{"n_layer": 10, "d_model": 224, "n_head": 7, "n_kv_head": 7, "head_dim": 32, "d_mlp": 448, "vocab_size": 1711, "activation": "reglu", "norm": "rmsnorm", "norm_place": "pre", "norm_eps": 1e-05, "positions": "rope", "rope_base": 10000.0, "rope_fraction": 1.0, "qk_norm": true, "attn_scale": 0.214, "bias": "none", "tie_embeddings": false, "parallel_block": false, "extras": ["capped logits"], "init": "uniform", "init_std_qkv": 0.0527, "init_std_o": 0.0, "init_std_up": 0.0527, "init_std_down": 0.0, "optimizer": "adamw", "lr": 0.00168, "beta1": 0.95, "beta2": 0.99, "weight_decay": 0.23, "lr_head": 0.00946, "warmup_steps": 288, "schedule": "wsd", "decay_fraction": 1.0, "decay_shape": "linear", "final_lr_fraction": 0.0, "batch_tokens": 32768, "seq_len": 256, "doc_mask": false, "train_tokens": 192200000, "steps": 5866, "dataset": "wikipedia_en"}
Each number is 500 + 50 x the weight over its row's rms, rounded and kept within 0 to 999. Layers, rows and columns count from 0. Numbers have three digits each. The size before them is the row's rms in percent of the matrix's.

# layer 2 MLP gate, 448x224, rms 0.0633, rows 262-343, columns 0-55
097:502518544373459477494613400484513489503427537536538481496521522464419520505508528542491410516514449545580425527544538460517472508560491522485451478487508582393461528673
097:564494557424530451409526461484441442491547532465523442421565522386391514528440481522512487497475455541520478461568538452469454520554478516450562542555537591519472533563
101:538511444491485414478515406537546378478476573526546522464532589401497556415512487533493515563507424425475495462465495357409484471576520437466522517562476514522450519528
096:512468601529521507451465440456499456517477555501458499528471482438496432460487502535600541506490424498528470551459505506541466394542438550371507545583508531534463483603
099:479507465575467480465561483452494425495441513488538552446513503480432494441495589484470446453552421429402486587525476485434400412446463522503501456586459516472513493591
102:492374526484518536558507506456517456473458522439384476558582522471546529470509477538494494488564440461424405535586545528520412474511599532445541495519610580553323557536
101:472480508511533517444494533514484435501407468481367442496500475523395539489523478474478539494479539442438519521515542387500475490492558545496448514595534521512459569490
103:463498504542558535502481532407504430521441557535472493487577482452499501472520457512507512550569471507478477506471518540439422452516541482453460496523455510513516486481
100:392478476530565607494569469439519436507411488542456516459550564504445467485434609578465482493543418464506443546551569523481412486497547520503517408532460493443458462520
091:498615450556513486559478428481462458505470474474491409508506476498529553524489432521568451544446454544371476481521569516540466526568550466492489472498506473510480545528
102:484510430574450603581521474570479505599529487435483475509481428489420455473464501532525401543555528547424458476572614498444367532513606522440476550557448568480450505457
100:436493445581480487470571420434497379552444498531444463488514550548452577511461522424560521512493460397436522459495546412449440533466483487455470440515414445447491467527
101:527542529492463552486428441484497413479470565504523526501494448373532511413490566489518498499535420541506480562551529520562489506463579446512540572485500427558524394474
099:436362478422535599511468440466519462576449501566491496454544558455554469528517436506554506464518497481487475610436478454418495471542468476518566534502475523447445547587
098:441485476431577481575489498423513519473543512536499600475419442541541437468394429560520476536565486637426507496410434520478456569469560485492614445533487434589457439584
091:514482523539426490507516510463575493562436518499463439445565557544532526445464558482522398475571484480438479480489569471455434561484512527487469427539505543449504464509
101:463492517599433534527562523489494435560448541466534432526520620546427514464488456534580507563476449451523520437448522471455471493444537480444505503524510476518510572484
097:625468535534546578521482510422413493563453457525480418512456434516536506559505505555557518511580561592430473522495546542505473545512482563441578469576506492497492516586
101:544451521505498474536568340438514513547447491497494467401483551471407517515474550488487460479504432500464520529533582513395418453443445527532570485546417500507540469503
091:440555497481420568515493512495503488541506539536534461566406475507522525467471465509549554472503512527506515548529472567518503440552608514448509540548492543555533497583
099:477494447524570568501474508450469417506355471476540470490604526545486486475508489512560503491458519493451448533494380502366404511457407410384624508530524519518458546531
098:535469479434578502545520570533501512520465461587558522399493581469457509512549458560507422473472504500402531552467509484329507468577377536460425506510514528437489478580
101:496452512400547493511527511467495488524414534491535464507553478556535494554387495574542463559468509525397536590526493492505445497450554525470497540505514522527427535590
096:433462523427469557468504460483433438547513489541431497414540537401545523448428549394472488482512470475517459543497491469486454497390447488448518528626407444431465504510
089:502384549361603521592502562517503387536421527555491470499593582485508535482515563588498467531557549511452481567512540522380482609530477516496566479485619560432497517546
097:439369513468507505642540453461513445456508521586468468542595556415503559460529450522602427450461397498467356536535521504463479436604486517398569548535573553512465548601
089:485466567443539498412548562491488495522464578515529543451562502479581453541515576552523469476536481517444494480481522502477463648366509462525530435579471431507550417521
095:464495567453489528544523563485499522450498603520438618483514555430449537471509418453537428517476419479429448433519473500426433543450508422469448516514549413544534486497
105:508434585523487541610542379422539506570478483542577494504570557470495607422570422484599545522435503479492503522421530445497510502544538594566454470529465426436441523498
098:490448492493491545536486494428562431529404592535483564425581446489491519475524476482542459457664484500429507461523442473507442496477488478484505455549495474563586467552
100:523482452454510580537488576492592534529480522478588403446520483526458505486394531499486463414493408560530406525488551462490388520542423531515549513533485476495338415609
099:614374543556567528577573560408434482553478537514480513460630464620526524518486582497472573509530502480424493512466489467567459477485410548416505492510553473449532479547
102:530449573467555600503572513483485402575467506486515569512522469483477497476519523535449585474535470374463523568499496488505516487405590535514557519491510538442556519586
102:419458474551520477475498464485503435506338458521460422527504505506453465521516495463515500454432540504464455501504513403485493532493476504499571534477570418463416539534
097:545522573550512487518596372436492497515421502450531451515421515523446474474469512558500495530524378552493432516532543395403504547514461542547563433559518543490440566554
100:521499491534537465509517406456475490472425569487419459530504531566460477571527484532614485468435476413442464483482510441472452527550537490519443430523473475499433575548
104:490443514483515617535541402474495407480420522547541455459524532487492528517488506419481505464502526433521484519471498433495483536454480606493516472531500646503472454525
109:475518531469477528522542499505515484472464480460504461491541553490471468499555447557595524515520475524545409446555521426470365453546614544485568438504520531544413481603
098:582477558498440564518491488493507383472492564518437426445573558466516504540498456467514489562534430546495450482559554490485506509542488525612553485522459547536447484518
108:488486488537485527491525502491565440513446482490486508426469556511456487396427456509505394491535458445493492535561521404452468527518486601544468554639501545499538572494
099:473362444524542545521605417388465458517447497481529456491553495507452467436484550470446430501477450525450460538578530500432500510559544517428561498511516548369454505566
102:526521604577549513478550455475516465473409443488486492509555444470578499524570562495489467493559552500470543537423461578396481562512577529468506546536407513447510524535
104:601578463455596519515536468559542496462488480526430458468469516597542503566475440567539513483457495422397441489653606519392487502523445497421517448587469540497510498546
087:559533515491569607592437528430430458531482518527529463512445587447564544507510473469580520499501546472516520516521614545527448471557474469507568498614503512403443524521
101:454480530522532562460441493449441474548467445494510455477520460388483489544528513463556471556490479497436471503446506543518341548513606509506499533502454421524499471441
102:449397553412518476508577555394486507512395510557549438507467570508465519539533406490562509554489522499415572574517538445444435477482519547442569534539466551433504521546
102:517481471547627517653492498490506447538446499560463468523509588392615547515484425469585528442478447489561400439503593462533403480507445489437693514501534433485470470578
104:519396514467577490576467447446532487516389492599593504453612570475541476481556567561518461482522493443465481449539578443431512491555490502493566493515485561410513453570
105:538413589487469544464566458391479383465420569509586471456552539546503478459510542556500466514536452507497507562541466559451328599446552498408521557523517502458493529566
104:430520530471470485537499561489560518504521460548469500470464562464399523488543521485455413597489498416503533480536529484511464539446545552539416380489447549541504490558
104:510504441569491494561519451510567400585471489507496516536466458583489491406564526510592514506513549524471455532539531403472499456474607469445525528549463533403485465496
101:482458500508444515430495492482505467471432551492509482481571520500532561509534604532557480551486503386463550547490572447391468509473555501444451479451466533451530560509
100:463442542454452538590441466470497467503395451598474410374488531500494572442525461487494554578523536512453440530536462409537458552528499626494557429534479524519468533567
094:472393512444619545539551462458510399473497522585459542419565550473454523493467559555536432511540450490505436423521490467401401467600484532412522481564591510479457599584
098:563431526621594571520502429513569484474383542520583537486535447471450560476540573497532514510491500500465415471494542489443480513567545552395510482632498457446500506530
111:436472509482544483540574469451482542512357530486510455502517467527498495492522562489439462531561588421465437572565537425529416506577446487460578462601537554468426477473
093:556478497502511489496543492461535501489475552421545490473576560384497530542555447595533529521476487568557572538507467464442625496459532455489555451516478549439511441532
096:560520432573473538489472428578587487526495591521426500493480511515500469527475438511585528512449515434550474510543516402418377547477487460488467463482457517482418577582
099:513458543432599548511460476472508451515532503650525475470586507522511581557456478523459434433510472498503468500505492467398468456469493538448514496568500542504504602578
105:487490489539547531539467489425473434483494593531501452544546637435498500436426500463528413522486473524573405525566572522457402449555550556553500479487411540474419592606
093:585459479521526551463553518481567416520503539488520475478491484495506559461492487510548471453481487374484436546536515482440530580473588557403546545580469533404500495462
091:592535422553558414424609474483585482432416489457526536523483473566499565419387530557459517399534494461504435500564494532392474509451567444464422476525452552418476437533
102:467564560480495501510477519512562584508378496568477509475525540509495554523500542524533421483519486533506486543499506499448453534525496564528562532539546499510416450469
096:463433489480443514507500534478448475519508510547432499475455473483443455479539475591506457555521432439517466517565570474486449443586515448464591491528462546542461530462
098:491536460491538442498452469483556489486521448453562483429406481511521492464531518519456535573460473509418501424543496496556556473446507452518465449501516560497560546513
100:451456568494471625498488465460494515566462513645504564498611575542487581504502418550553558516488482505418554499565477431489477495478548567404462497540523496569481533492
098:513454484484615621497495514482511429476534524540587528437585527505491523414480501518427434457592450461494489510439559481369447473477464526500486533481498535548457503618
102:556564491390499441508560425417553519527488562463470435497495540507486545454372515436535497586506502492447472423579512461597511462505489538467418491552458482398416475461
100:590413545496502538442469431503477382523428575549470511355513507463501573494546518463443541549535480495521477488523477598534423428535463541574466476510443572557492540458
103:462494482470467449535454471489440499559461464503473412585440484487468464493457429550473498499430523471530534565503561445548463466513411497489507453558544575397456525394
099:418423580523537554503536521499439436414409518521552499478473503565519559565480460472565517474551471538460536565512426456430454548528383470509510514553520482431427531559
107:547492450456597505522496407538510474543443390459470506539494458466520437472421447552524457476462487589548434463477608468529420435602428496409558549508593453467473537511
102:440401552538558574520483495483521436604462464519436516482604555442534465508517490528458424491480391453567400512505486512423417490536504480464491506545516488522531474552
097:468389579468467496500430442500500363455422452517454491415617592441500528419426571453462455569455474475519514490634510519452438537449487516428475502582453542512411563482
111:452491587489426495498471426444541441458451512497391469450573515550482633435491467550488397472592476457460535527550491473479537431443512479498476476503443553559530542512
097:449537448586581557492504534507433394556536498489514565553569519459481502456450580463521476565517528453471533490541470380471507444532468487510455529565491489543486539450
101:514543502484492527452578464485460424578530497539473514466513450442446578495534532496471485465550478501425485568491498530441432572544542470512514527496460556568535495505
093:531538519498490515534553444480516446491453493515515461462577601523529534406482588510490503536472538498538474558502557406396479535556522421467482461465496549436400529537
089:507414542454511484461507559423510469539383468509517445543442569461493520574456571492496513493497470573477548492531621454443510509505578542462456480555428489419425506482
101:484503443479539537488442458413518434491498499517485521478581543510469553479574515519438486566429523437484580563552467486522481532490533481446461517529502570474439558664
099:471444565473587554447466526426466539536469492562484482441547592533496505495495475580486527559464530525432467505508479497495376503502450605402520453565507604408378461609
100:452590520496447506476487494489487416523464480486451565454540555412415520412406468464574517585528463451548502526519476461507406447510555524580438469525492505540491575526
# layer 2 MLP up, 448x224, rms 0.0646, rows 262-342, columns 0-55
095:588600539494442445476567554524561481618571443493509539544508499525422471474477497550433526533496515562618387532511585433596514502501523541598403471548408563484517492544
093:541509524408520443445579465579489516521499381448489495463523533434423465464501533581526404537466508553531491564629557457496569505620402479480532557555431529502439532550
106:473584540469441445416477503569549468530493606567524470555491524485522434510558529485465586496510532443465557496505465467432612475546569486505499448419469494480499501404
097:513638500397393511444467479455540537530501501493492551584533466533511579519463510552619537487518575487521508433467490427565507405560539572580390424505506529484521580501
099:487539375541546537491575584476526468520480579591529534575478408540509524410550497524506470495557498472484510442483543513446494583529475478595489496474524496431506538410
106:497421454484594572536491570520591496494489525537447603452530504464549532550548436601532559545567454472502570532496457521432453491541458563421516461506501563527434492519
097:453407530591530530434491543570518473544474525462447478504538656557459530516478550435549540545457573398498549471502473416494498485508495526450483530546554479417501584509
105:559465571494554498467562503537511523524459412459500462565469540476534522439469522516561521464569520440461522561468522518529456426497507443552491441522473484493497453457
096:432398520483507549545464506528409408480504570499504529435606519464505517529451509566506500533528425455535481498516513464513410418501412600526465500528513506501427478472
091:513534479581452484640433441475451469534503524427473430564484406447530531562509422536548601530498470526459520572595563482520493512518539484515495510493411439499442505505
102:501591510524490443574555536552475488535513540452506560533539577442424545555416528459529474486451461413521507443517601358495543624482485561558421538531476621401389485542
099:554443522438560601596411530570460608507492416520553619481530404419477508414542509559499494471486539535559429543422539473522533466528487552526564540526533487494491484482
095:496574382426510476477518481471508437474510486467463548451429466396494450495457463459563518575480485596485526500477469448570594495455320515597582513390436436504454447414
100:566472506479627475498474398426564557506557562544434485477608440491518477427530521565543495468575468506516471521551483576351520608368466489490507441495459455425518541477
092:454456501563505447479456513595572505505439513445522561412453505532554460589549601488473528474535456420483560497450427429524569492444549512449433399528532491498518449464
090:498532508517517537524485559490516427535575478534530522462470583431455479533424489485463513476630559607428513497519503517409507539517471457438550502494490448422435524510
105:482501431464559461460416496491467542438540534531569525490502520449581532481381552462482437579467471563497459526531447521427486507548555504499560497572540527474505449448
097:569491557474495597453475510435442503456544479462465452464375468488450470460453568462490466458513490446487479457439478476614517620492424542517571560448560554568447476449
100:459436471465470483518496489549468484510571480594450514490483547548418536499473549496542409536508396461454498493483489473513496481519476561410417536522540460625404508484
090:486468526574483443520457590572462500444509435503594462482494482567565505571548469534514481489540551518496521448503481474505575432590468404488483523473548473546457497440
103:448543393481539468544481606521519572499523562473516482541494428516501462441470511465569602520570459605464476543419423531498464468510435411392545418529559477519499513574
093:511466514444492579490427495438478447457527525482561502416527451532633513439542395476449619460570495488475526461498406600569533569500545426542599550546555426476527470559
108:438475537456474584515393527565438512536530409528464466525546546364459507511494457409520522564551489505471469502516485572491369459547483515490460544537528517497541529523
098:622544493497493508447544511556578513473459511496504596504515477602435458454546475514575484407499472484493543532454529519581541559523583517503373501430514568542456437352
086:494454579392535520522486530625459388511512416528594499478561457465491463480511575593492479514524539552401524545503598534435503543456520522513483474467551519460524496433
101:557505380507507554503483592541434521504536515482643513437529467464522481494493521460444524570560492502536627462450493535475400504410536514578483515472500462481464506457
086:561571410561493491450523484511506519503498607398537504555485539520621466485410506465504523511424536517492496504510457518479532535494618490543532501544480524532505512538
093:458484562524566519610515557474519489414552541480470492588530539420505546504493470467572473492491488573486519528498579534498428506562476457495536493487545449471467551560
102:564404552532539518513537460533499511565431501502586427558524528460464466499540464466536539442554500502475449477407546450422527437465492506523475500491535551437395524400
095:455491532502468567527495511566447516564551517471493496583422404470518496529479495506436468514448443527523495520548497565533549504506521516506464512397433458505619477534
096:524498449482494578568612513508533520613432488458586510504516455504465427501462637586567546462429437499499469485495526484526506459555485468425559491509480539452437407466
094:524561421532635537535488458486485504552503539412525506447497492565541397485513485441467562476409479553512543481429509566492544528538535572502597448449521506482485381514
101:578474477506515515524367502518561535501462529510488524564525541494443544510510451481542434486492453548482540513493570511467458496523415479493472531517501479490485478518
099:432525484480544484516479586473527505478402424502433492615389565494433481491477427460475534496497510543428490593481493419433524522522529508566519482539523450428524482427
096:509463561583506474469572485461534576516431506455521504526514505515544525462406599554564533410456452473458490461544648477489511507479538577522525463539422580531468546524
104:551434523495513505488565455572580559563615508477515484446436464435555456505440505536489460538567528509502534487505551512464482440538488558504458435522430534523542459460
107:575479443607584508464552572458518466526510389478493552442532468475575389587532490630381470456488547380473532460544466536449549512459537470521490410442522589555603492516
112:513481424414466503537482527495488538453413583553456431529508540599380502456507502509480470449483514467502438465392556340592556445505460525500516454493474512444522449469
096:505538533449486494595567491587547474474509487422451497494488458517490560447504501419438533426610491436569457433561563502562415495590553501519470511510540511513515516521
111:461535501466445544499557536559490488579525488490432503456554597464534584367477554541477496512466557458476497440502496480532511507490506499538451459527478473486586501458
098:487590507460491419531487519464456457489505412503541464547492499559546521487399578512559581505549541480506515424437549551528516476501500490559448489550440403475530499463
097:460526437568541495449560545478499519533437433454483578462502567431493431463508496494520432474565548494489543497439519502457557501512549596579490576551407579391536517500
104:477420505547562529497486564514570481454532585462499500533551540430531539422425491463474511543521438508455459528451365510467489426522450554465465469430593423491525532495
084:501530465506552455511425472522514515513617424401470453525470430572555453542520544521554483469499484570494369476494529529468593435505490436564496486521495397507529541519
098:520531459508440509527458558501546553548506494473523534520437525462479562513549468497442478536541553520469491502462391515551545513491589529581450462432477543513521424461
102:557526375543465516484401422530481438542489501521491544381548499478428524407517507463446539533529480435537514484534449563427550543440547426540392543603436511492483531434
100:557497465450544455440528454586551524451403452476566568474515519421533486465506596491428434552506538468502533488530566525489526520551515542474463585578487559545544566416
109:448512607478520563489491531500506475549450455501557514453485443454447541515527425578451576529536542480626533514502516495513453545500473420530416495561566460547514536526
105:447530547441503545505472441438438466419386398525428451561451540517545472559445417543581546511569532441463494593508454444551500489511508561490461500551519441498404497490
102:454454486443494560524459572532549467523543413516483500578476514407426422548566534527512506549479498555578570501520491596535489587551489467578524461416562513574551527585
105:515536488531546462581503443516580465591463524388493557578525462533468386462547493532601492602511536637519476489536578499490538421505497519495491465544551459432457473404
101:536500463510572504447484555524506585495534503511452537409513521476466347470442430482477527418514534504512449525571537574533482473527420534570499501533458444504463359495
103:474477512513510526476417566548487573505424479581457441539405423555624456572568435535516518491555506583405529580496424517524536501544465463465611513481533498513536459644
090:612579475575342439451444508518533538512424463427545451551462411533524459503527470461482529523502505545524492509433514537514586548464529359600478461501512449462474458443
102:500439482475561478488570564459395517469412512477453517575480572496514417521517509531541409510528543531445550437458465484503471525539433505521516555410614490567542490436
117:473468451551488490324532494486554572434528582399501474470535469575496568367445494518437492438518511465486601533525390496487423522424466470514456539461483472431570451452
089:507554526544530481595456573419555488550492548469520517510557508396519556514593447551542513503522467546549582475438441505463521571503495427439487501529551539410390541503
099:523530496489521495625515491519520484518536488328494417526456505517495522467554421495486559517459551536511443516551626477562559575543470489462545564537517532391442578469
100:502510581457473444418386534487493486536509465640557523536608473617553500504425439579503525456495521583546570474540477442428486513402469543433495439506533503556541495516
109:558486503452528446576477420474595532396476464562481373532430516463478504416416464524532527541460472550486411499494563437489434493556508466508426550509477532600487551555
091:497523420492570572501507565524486422448595493451521580453480397467513623563387449429457515522556484487478516543539420594519531480440520525370449622583535509516538476529
090:451446422513499448377520492398503480453492488461463518422479541511538543469434516446432487612518487460464577482367492583550471416462441512462484555513521465505523498499
100:578485524572594546548477472456510480502606565443543471492470451501576499492597415546486509467517432556485492500538500584463466515548491468566599606533559521501445516509
093:522453448561463555452469559486483474623409468477433528476454473503497507488504575571535564576522572448553546523467453493550472470579518466486559486534492633492489559440
100:539474484584497567483515489463482489547485552468485570505512536497529494585476528507529461395479539493591455559471491486387393538489535586462602533488512473487471516598
099:443466516463470509536563497443461531534525512507507528539509525431544484462553440559617577494488532579492531541473471563453559527493515535539420529610464439534548454452
095:485404544598471520574495432568551475550466445546508526495490436540553449514522463461414505484622549538397540453525374491593517403453519488519465495548527479609585526403
099:555564472526526440424607425512540593458518556439409429530477508459561569479397428428498512577513425542472476509451508451596497479514483493534440535540479483554467506478
100:496384580439434515571465530480513511540437538448536539504509559468502570508575515536524530562541508465549514499479466604435400436491529529480423510539503578498513546471
101:552539433576516485533566500525494585521554495540508555475505589476521546415608570463482463592501488470498476478589536491437536403556520542528453591443412417507504460517
098:385537519434543523406446573504502413420443545478486493396504603477556460541478486413497395525468558465528553603481473429549505515477488507517484552460488472419518570417
105:509555641497425431470577558526451459477576515478494527485437581560432556568551440441495564486413554453476521565593547461520587437443479531538474411522418477495473603486
103:493493421494470514459444432547466561534500435473467531465504484583551475466515618508422436571521520547490497510487608560536576538440449564481514464507470525427566534378
098:532470496610485629574482485548505458489553565394452460407489516479495451502463503516503538447480441490538547491498389460484554539515575464439561523495571507493459491646
110:469503520570482539541417511511487422553444464448506567560523546483492522477494439402498562515611514512549531458468474465460400564516495502512422459436503502418515433527
096:507438461418597598498495546512462435543521556486490501357568538507530547420464585518462449543532483520470530543546503483448506471436498431419514529476489526423529496480
099:481499524430523513446557549587479433449503461558492436400547527556536507518424554481507484421470433551502405589530485465488424513497424533436539553537501495542433541561
093:471402459469430495527460576487462567456503490544428599460508584592534570506536476540529522483564450464476584540467394433492490503479431551469532509577599468531539552520
084:459449580592557483545475499552532614515503447518499509489529453509500460490518460561425543436497470526495571442417646462560521499444595495453516561487456474516497547585
101:519462413476532598419434461501503559509531519487474521487489486544502525470522521535489563488459566504592509609514432499528512556516542508462543511562413565425406566649
100:533481503528458559419550508424474534522449494478471574445550524475525438506518520499362403547571481428499499468516425474429421504492510615516365473510539498514514477469
# layer 2 MLP down (transposed), 448x224, rms 0.0524, rows 262-342, columns 0-55
095:491573476554573480548519489537513515468563525479390511480516525474583515470578532508569541561474578461474510468515386513540522506529493467510527435465600475562489454426
096:563517512576581467499495565470464522455610534515476499535558540507579661465383478523506537568452527518391575420504419532373487614529439497510453468402541467464584494480
103:475588525561518527575528473407479485582410463501440427545511470509470513553568488521527487588526582399427415556562459515599516507415568546508571484561511554572465520458
104:513453437602506386541536545519542459477553452513563432477463554624492448440518443455410468564427494481504421419463562516395528522505491446518510542486494511491467514515
102:405445553437486511451395503448495466471506602461529519457475543517448456507457508581405501503478543576563488499491466453546461471446477518461484455515452450537419447535
102:574473503534448477376529517442464514516563541509547453557472511439519545554418479435494488515534498543452566509568467518524526461571567530520523516545560522502484430442
095:550533495419526440555486491489405593516453583516506514582455553562521494516576473526509567470487523603470521494489496556449433408568471503454478578494506417522487434470
104:418490397624381529593456498601473466496427488431515411483464458522498547490523582521489553445457492497509472435484425556449499497453497527462534516491421452546548493517
093:622494558468504512475478531504615576510492557483433475562463399475452545446475463484481546547523568593576479526492530515429595475473409430496408536470478504528513498454
090:502486506478489530319545428490500519425520393503467478572514538504497414446532519443508532616471565455494565477468503492412561490498465499573399440429521515542560545497
098:520545541436570453507518505565484491516521501595400463451428459565566508470506459482450553552658525580616576475459519540514410448554443484508577491432531457539544492491
098:519564498503590464456518507410496442494513573589465508551493527528488626494535460543555626465497478420504530526528458506475488514428544472452560434487504476512600484511
090:614467533495431488553482471504536453521870530465522488513515553513477524499516529546422572425492510506483477528513546484489506484460539455380437560477466491510574491495
101:435496451467493597443545526499469437460504520476456501556575488504521535515433553509329531429452354576512560482437400472490426424536519545419523569398598471436547532576
097:528547511539476558541529396456517512548509403503508471516516451500461545411337427536497529519512586547465446450532627517477539489556485528536491592572452553538559518547
090:478501532444511435508491555490460583536528509519454438496571475581562544545551538469463566471459505496484532540522483470395545533498519524487542457403533527558567545502
104:486523502595404514546482481461420531581487529460483384580588583551418554528511476551495493523391515393491514461534503469518563541413490515529500467481434434447565554522
098:470541513469497488454534523486563493484442487582489502478534514509568550487488521459458531556593510502526615526559430451510473482543462468479549435502556445449505424492
102:494465514452497522417546499593540552488472526520547600486446475507565510452434449451518531524450490584497594537510481569477457483505477575475560538535516542517554370514
089:566470553445519492486561467417407525544525502511424524458595475403502522471481577497471475487463451484505486480490550433470423551415525555493458504578405530497462468510
101:514572444522497442493419564577577559562469438484545474507489486454475559480448478595499458474434553406501487446412509413522594445582532463534462499490515501455524503490
095:505486454538402473449552539489547515520446547445475512524475536559363470565405562563546474577501542518571517447437621389396544509552458518540541404476443591487533482555
101:560418520562547580409504467487465465542450478491527522525424475596503552465502490545394578574446514477464464527528509471535404425435528525499509473590487498469504496573
099:444364506466473511514451506458507459523512450487418453508459444449488535434414448456498490513466518479476513512577604497446446557538448600472478518617516479545489545642
089:475508479524531447464518458507461571482449536519561541495460556565503512539607500414528503484500508507530520429557474479568458478599563460502493578445438481463470469529
096:532462571562480517376479521410529415548462530500473396458464568541524554508498488505542449463393464504461441453499480458465577427509517443497501613570600507525496473515
088:588437428531443581581405487556505432540389519545471533492465514494446532532492489498479495531538537402395464435458560498545440403550482578552605433529485515391468666498
094:511480396567513498422424440600510483536520515497458536384392470512510394482570511510543535473501454443490527576426524534584523463527505550427522434500492503554504484443
101:475496575500444554512528547497542509533493480512495487568508475501497434503407459496472557456466510569439515439513486485474465540535480492404463525520520497527425499470
099:473554600512567528461488490584550470467458440480575418442488487480492463526479531478552553481529591502575454498451422511461400496485502482493443429501511528525415504458
100:457518465525506448506418458523525558485445540391512401461545463458558501478484524561387425495524551477542643521442484606440485486478496530461480495489495444507597513455
099:613452409487445490414518532529590445442458561489453468543498471505469491549504466452470490471479481583554448521476429452483481466520406463565395540562524546594559431531
099:524483490641465559431514478465405450446445470569581491516554483454437508500548471581463473605513497472539536481442472484424459500413475534546577505563473462423494528536
100:548569505541548427472475575560489472542486459490560542457526528600516613504529515504462590547575531505425530448451574522499392507540498557492467506490537514534440515463
093:564506474539515539499448543550582461478581458479528584582501440495576423529468432478495524534539517513441547551424422577564493475539502499516458539429566408610572478567
099:497494502503486541457574433456440545555493461394524509570530467491541520512521518554527532485465529508481520512453492565597486455476508555462481460513476496508510497520
107:442519556613467514445476524396537477510455517454504493470548480497486488503539541443474490510526469617444505501467502539458495513512560503398457446454486535512498458558
110:475553511500504545381398456502571496627473487495556481413428439545474476520547639607458495525550532542506450463546468510551438512457541494484431420539511483478475505543
103:473502503465508503442519508501509521525465506527475520436523459479446497497488485582514521519422554476475505486458475499507483602497489478468432468427486539559569412420
109:572618458472569441494503508447529529442557487482513417490455537430451547617499433502619529479415490458482542400471558571452487499437558486508542514520528379489490505530
100:604417473520494531545437448496432506561510484510541629479533489579598487538568472436452549527433481445453467484535523478532501376394473445454590472523606452444504489533
099:479461484421404492454620451503476486516634539485565449564450508557463552506518533510479544468477465484405481517572556488520526501568526518520507504465523474632488457534
104:585594516456592541501489482539607490476558487517497481484484524534416463547536472549486484483523576502507532477572566510464457452597527519462488517511479502528555478526
087:427556566407426488532540457435512473486405601544562502503552464460559554453459507431512470490525454480567562590464448442499456509600582548450436511535622565463443515586
099:552578522567469587568398527513514500456482500398459501533490528562542587532432513594452501481425487536502501513551499483501517401488539386530538434432492438464496586451
099:448476539389510371437540565475537541416420513478573495503460481457486575601459465486537546557521507505536562528468385477462536494491475498446498471609429608367443460501
100:540499496511543564610497505492407564505464546502547458518430499456467556538502479551553564518470515513476463538505502512402484538442464414453545421511527477473474449559
107:514543524484443583613522567499458533567476485505497429537516514511482579495497527569588540562539520526432494484514497529471520424576448458562439481544429509513449508476
109:435488510550528504428559494448493488543655539567546444432444485570481518465558560475408557420488635516552547441603551539500485488434395479508543532434444490446505435499
103:488496467563541539497487485527450476565501421491571475396516455542556501508590458533403527578549363451401499509431466459482563383478530482449487534557417495397508474496
103:585523564433494512540538530506455469443606574488481508535432532523447522434508501383402507523530546440455535501582560608428508503453508529578455548515469510579472555529
100:441510477536477552421404493474480400500521480413556476494537510492547516487460547556534454449441522416423480537510532494542435556469510470434487498533516488502501509539
103:511495460450502484480564475490546493434589537601546557491549477444478508564500476626544499569515410477542391438581563412465395517480631479526529527541465439511507416479
089:385464505421470493508563468469536412478504486547474470531467470475429499509505545525557431585450470444400491503562542448494413521454536559403483498569586523465461524628
100:512424577560447468452470524531455538530504573575386508395487473469472514528512487442515563492512460471472451455528539617442545489478487475511468486549461462454437604512
118:471624468502480410619477541579386509582509417499544561536442488486535470432526579458508490603515510434446472447518538558480542551539523501478521589514496517491497616515
090:500602492424422546415432460476400557500486510583502415468486439549510578548591515465463495474478521538449474551450497443568421467585555567527504462326453556516531511522
097:495539525447506478444570392401499469466493460640513477489568470466502478546499455508566518501459508485468575519434476500455549545460457530634398461453547420478622421505
098:519528551499485475393499498461577508516529464353526435533476492493417426518563581540569530519530453383474473540451561486503351443601498456432404499553544568483519478446
104:448502442481525439495512485534420595461455456485573535452485488488533545514507499501552400503487525489533476486427467464568471409450657534548609513530479556452457520493
091:447506530484442447460463455520478556411478544562520459533458583465525446544555537591536495502512412506532399581552514523470509427566462517580580530461487529520465499531
093:526475542503372553530567545578528411527485526545542529538501445474518459458584525621625445468514494481515509500555478490467459573559488485523530474508518504538482418486
107:508482468480557431525369474481427458518488501407462469460467457467510521467412482564487548486463547560457513430528543487486454586550503487440509380442439503458541511414
092:437492511518555514545471457495534553479410383442434472566422403511493589585420540451522479493501492518608481456527409452492492519486530567484471509445459489525473454522
091:480487476496575451476503506486603499441413485503515541425461486519532419426514517488530579475613485477427555440526489492506506493503491495556423421449527548529454433465
099:514533426491443580458530504514487449498490540483467427424538398545500514442483523469418517479539585510534485458445476513546483469477359508550595442385590516556484461478
099:521547556494536533480482512520516522446453572447473465549416510437502565584467505513539419484454493460573411562499547473517425650527551467511579560510484478467379495493
096:471563484489543526498452552547511571503524505478464528482518411505475419538469491473502470418493492437581521533457378502514430509555418548471498485526542514630526580582
103:592594428580543515446476446464504494513518484503513542521501522536468491518472437589457507531509554520526544536536465447560561461443536491429485481482447388447484481505
098:467562574493537433531512480473509496536478467482482469506479513547449529566510452546471493468469510494531549474506511542456534545404465549362475428567517499442562527416
097:577493518569385478533482489547625474529555539422554479486598414592549470547509500517470439489593519482555494426493471532494504399567494429488469500510443500475541498534
105:411482446458581510522549435543587491480475496485506518527536481455495552486479531470516471581487481594485453426449467413521502515490509541479400594576512550472541484578
104:395528545557561461520553457547558472460474482449530553510577517498485526532558513464449464441502566488473409439470475446496484450403568532522465522532537482410514433464
102:548523557485520471524470506486557543524527507484444489482510463525527426498506477542495477498514456536452470475398511506547480431534513534487528545529541534529512493514
110:542514463539568414548539528570464542528511500586395592537553524535499446561508563506370477496594584430475455541494508538536591462493502512472433474530502551566451466469
101:570559543587579502469524459450534514446471401506483433535457553550472439666487552584462515562469573544526487413522496539496408454527523443572433466535548493506425421551
103:527601531553527537530546543475502496589493464584564477517496511502514442476560441551507538527532551500549539455528524598481542489593537478389497534469520492455455422445
092:546569491527525528510473472536517505563441509485577481620650458477417516547555494485519498497594592359467496543462476522513541542541464525503489493506519583455503578440
094:530521531461441540547640452464563456544637449538436514493551570534451530446492444554529444464581500461464541466467581515475484481530405467506565460490510523460513621431
097:492528536456535415386601590522498533470552459539516502524415506503556483565533608511490488494507400564480524500491551490455429400505525503509500442401494516488541433455
100:560482440408434388600499585454514542493448510467531483563520470432542605430545496516535497495492516510642519589428427437476559516530503476516527511480415446493636491475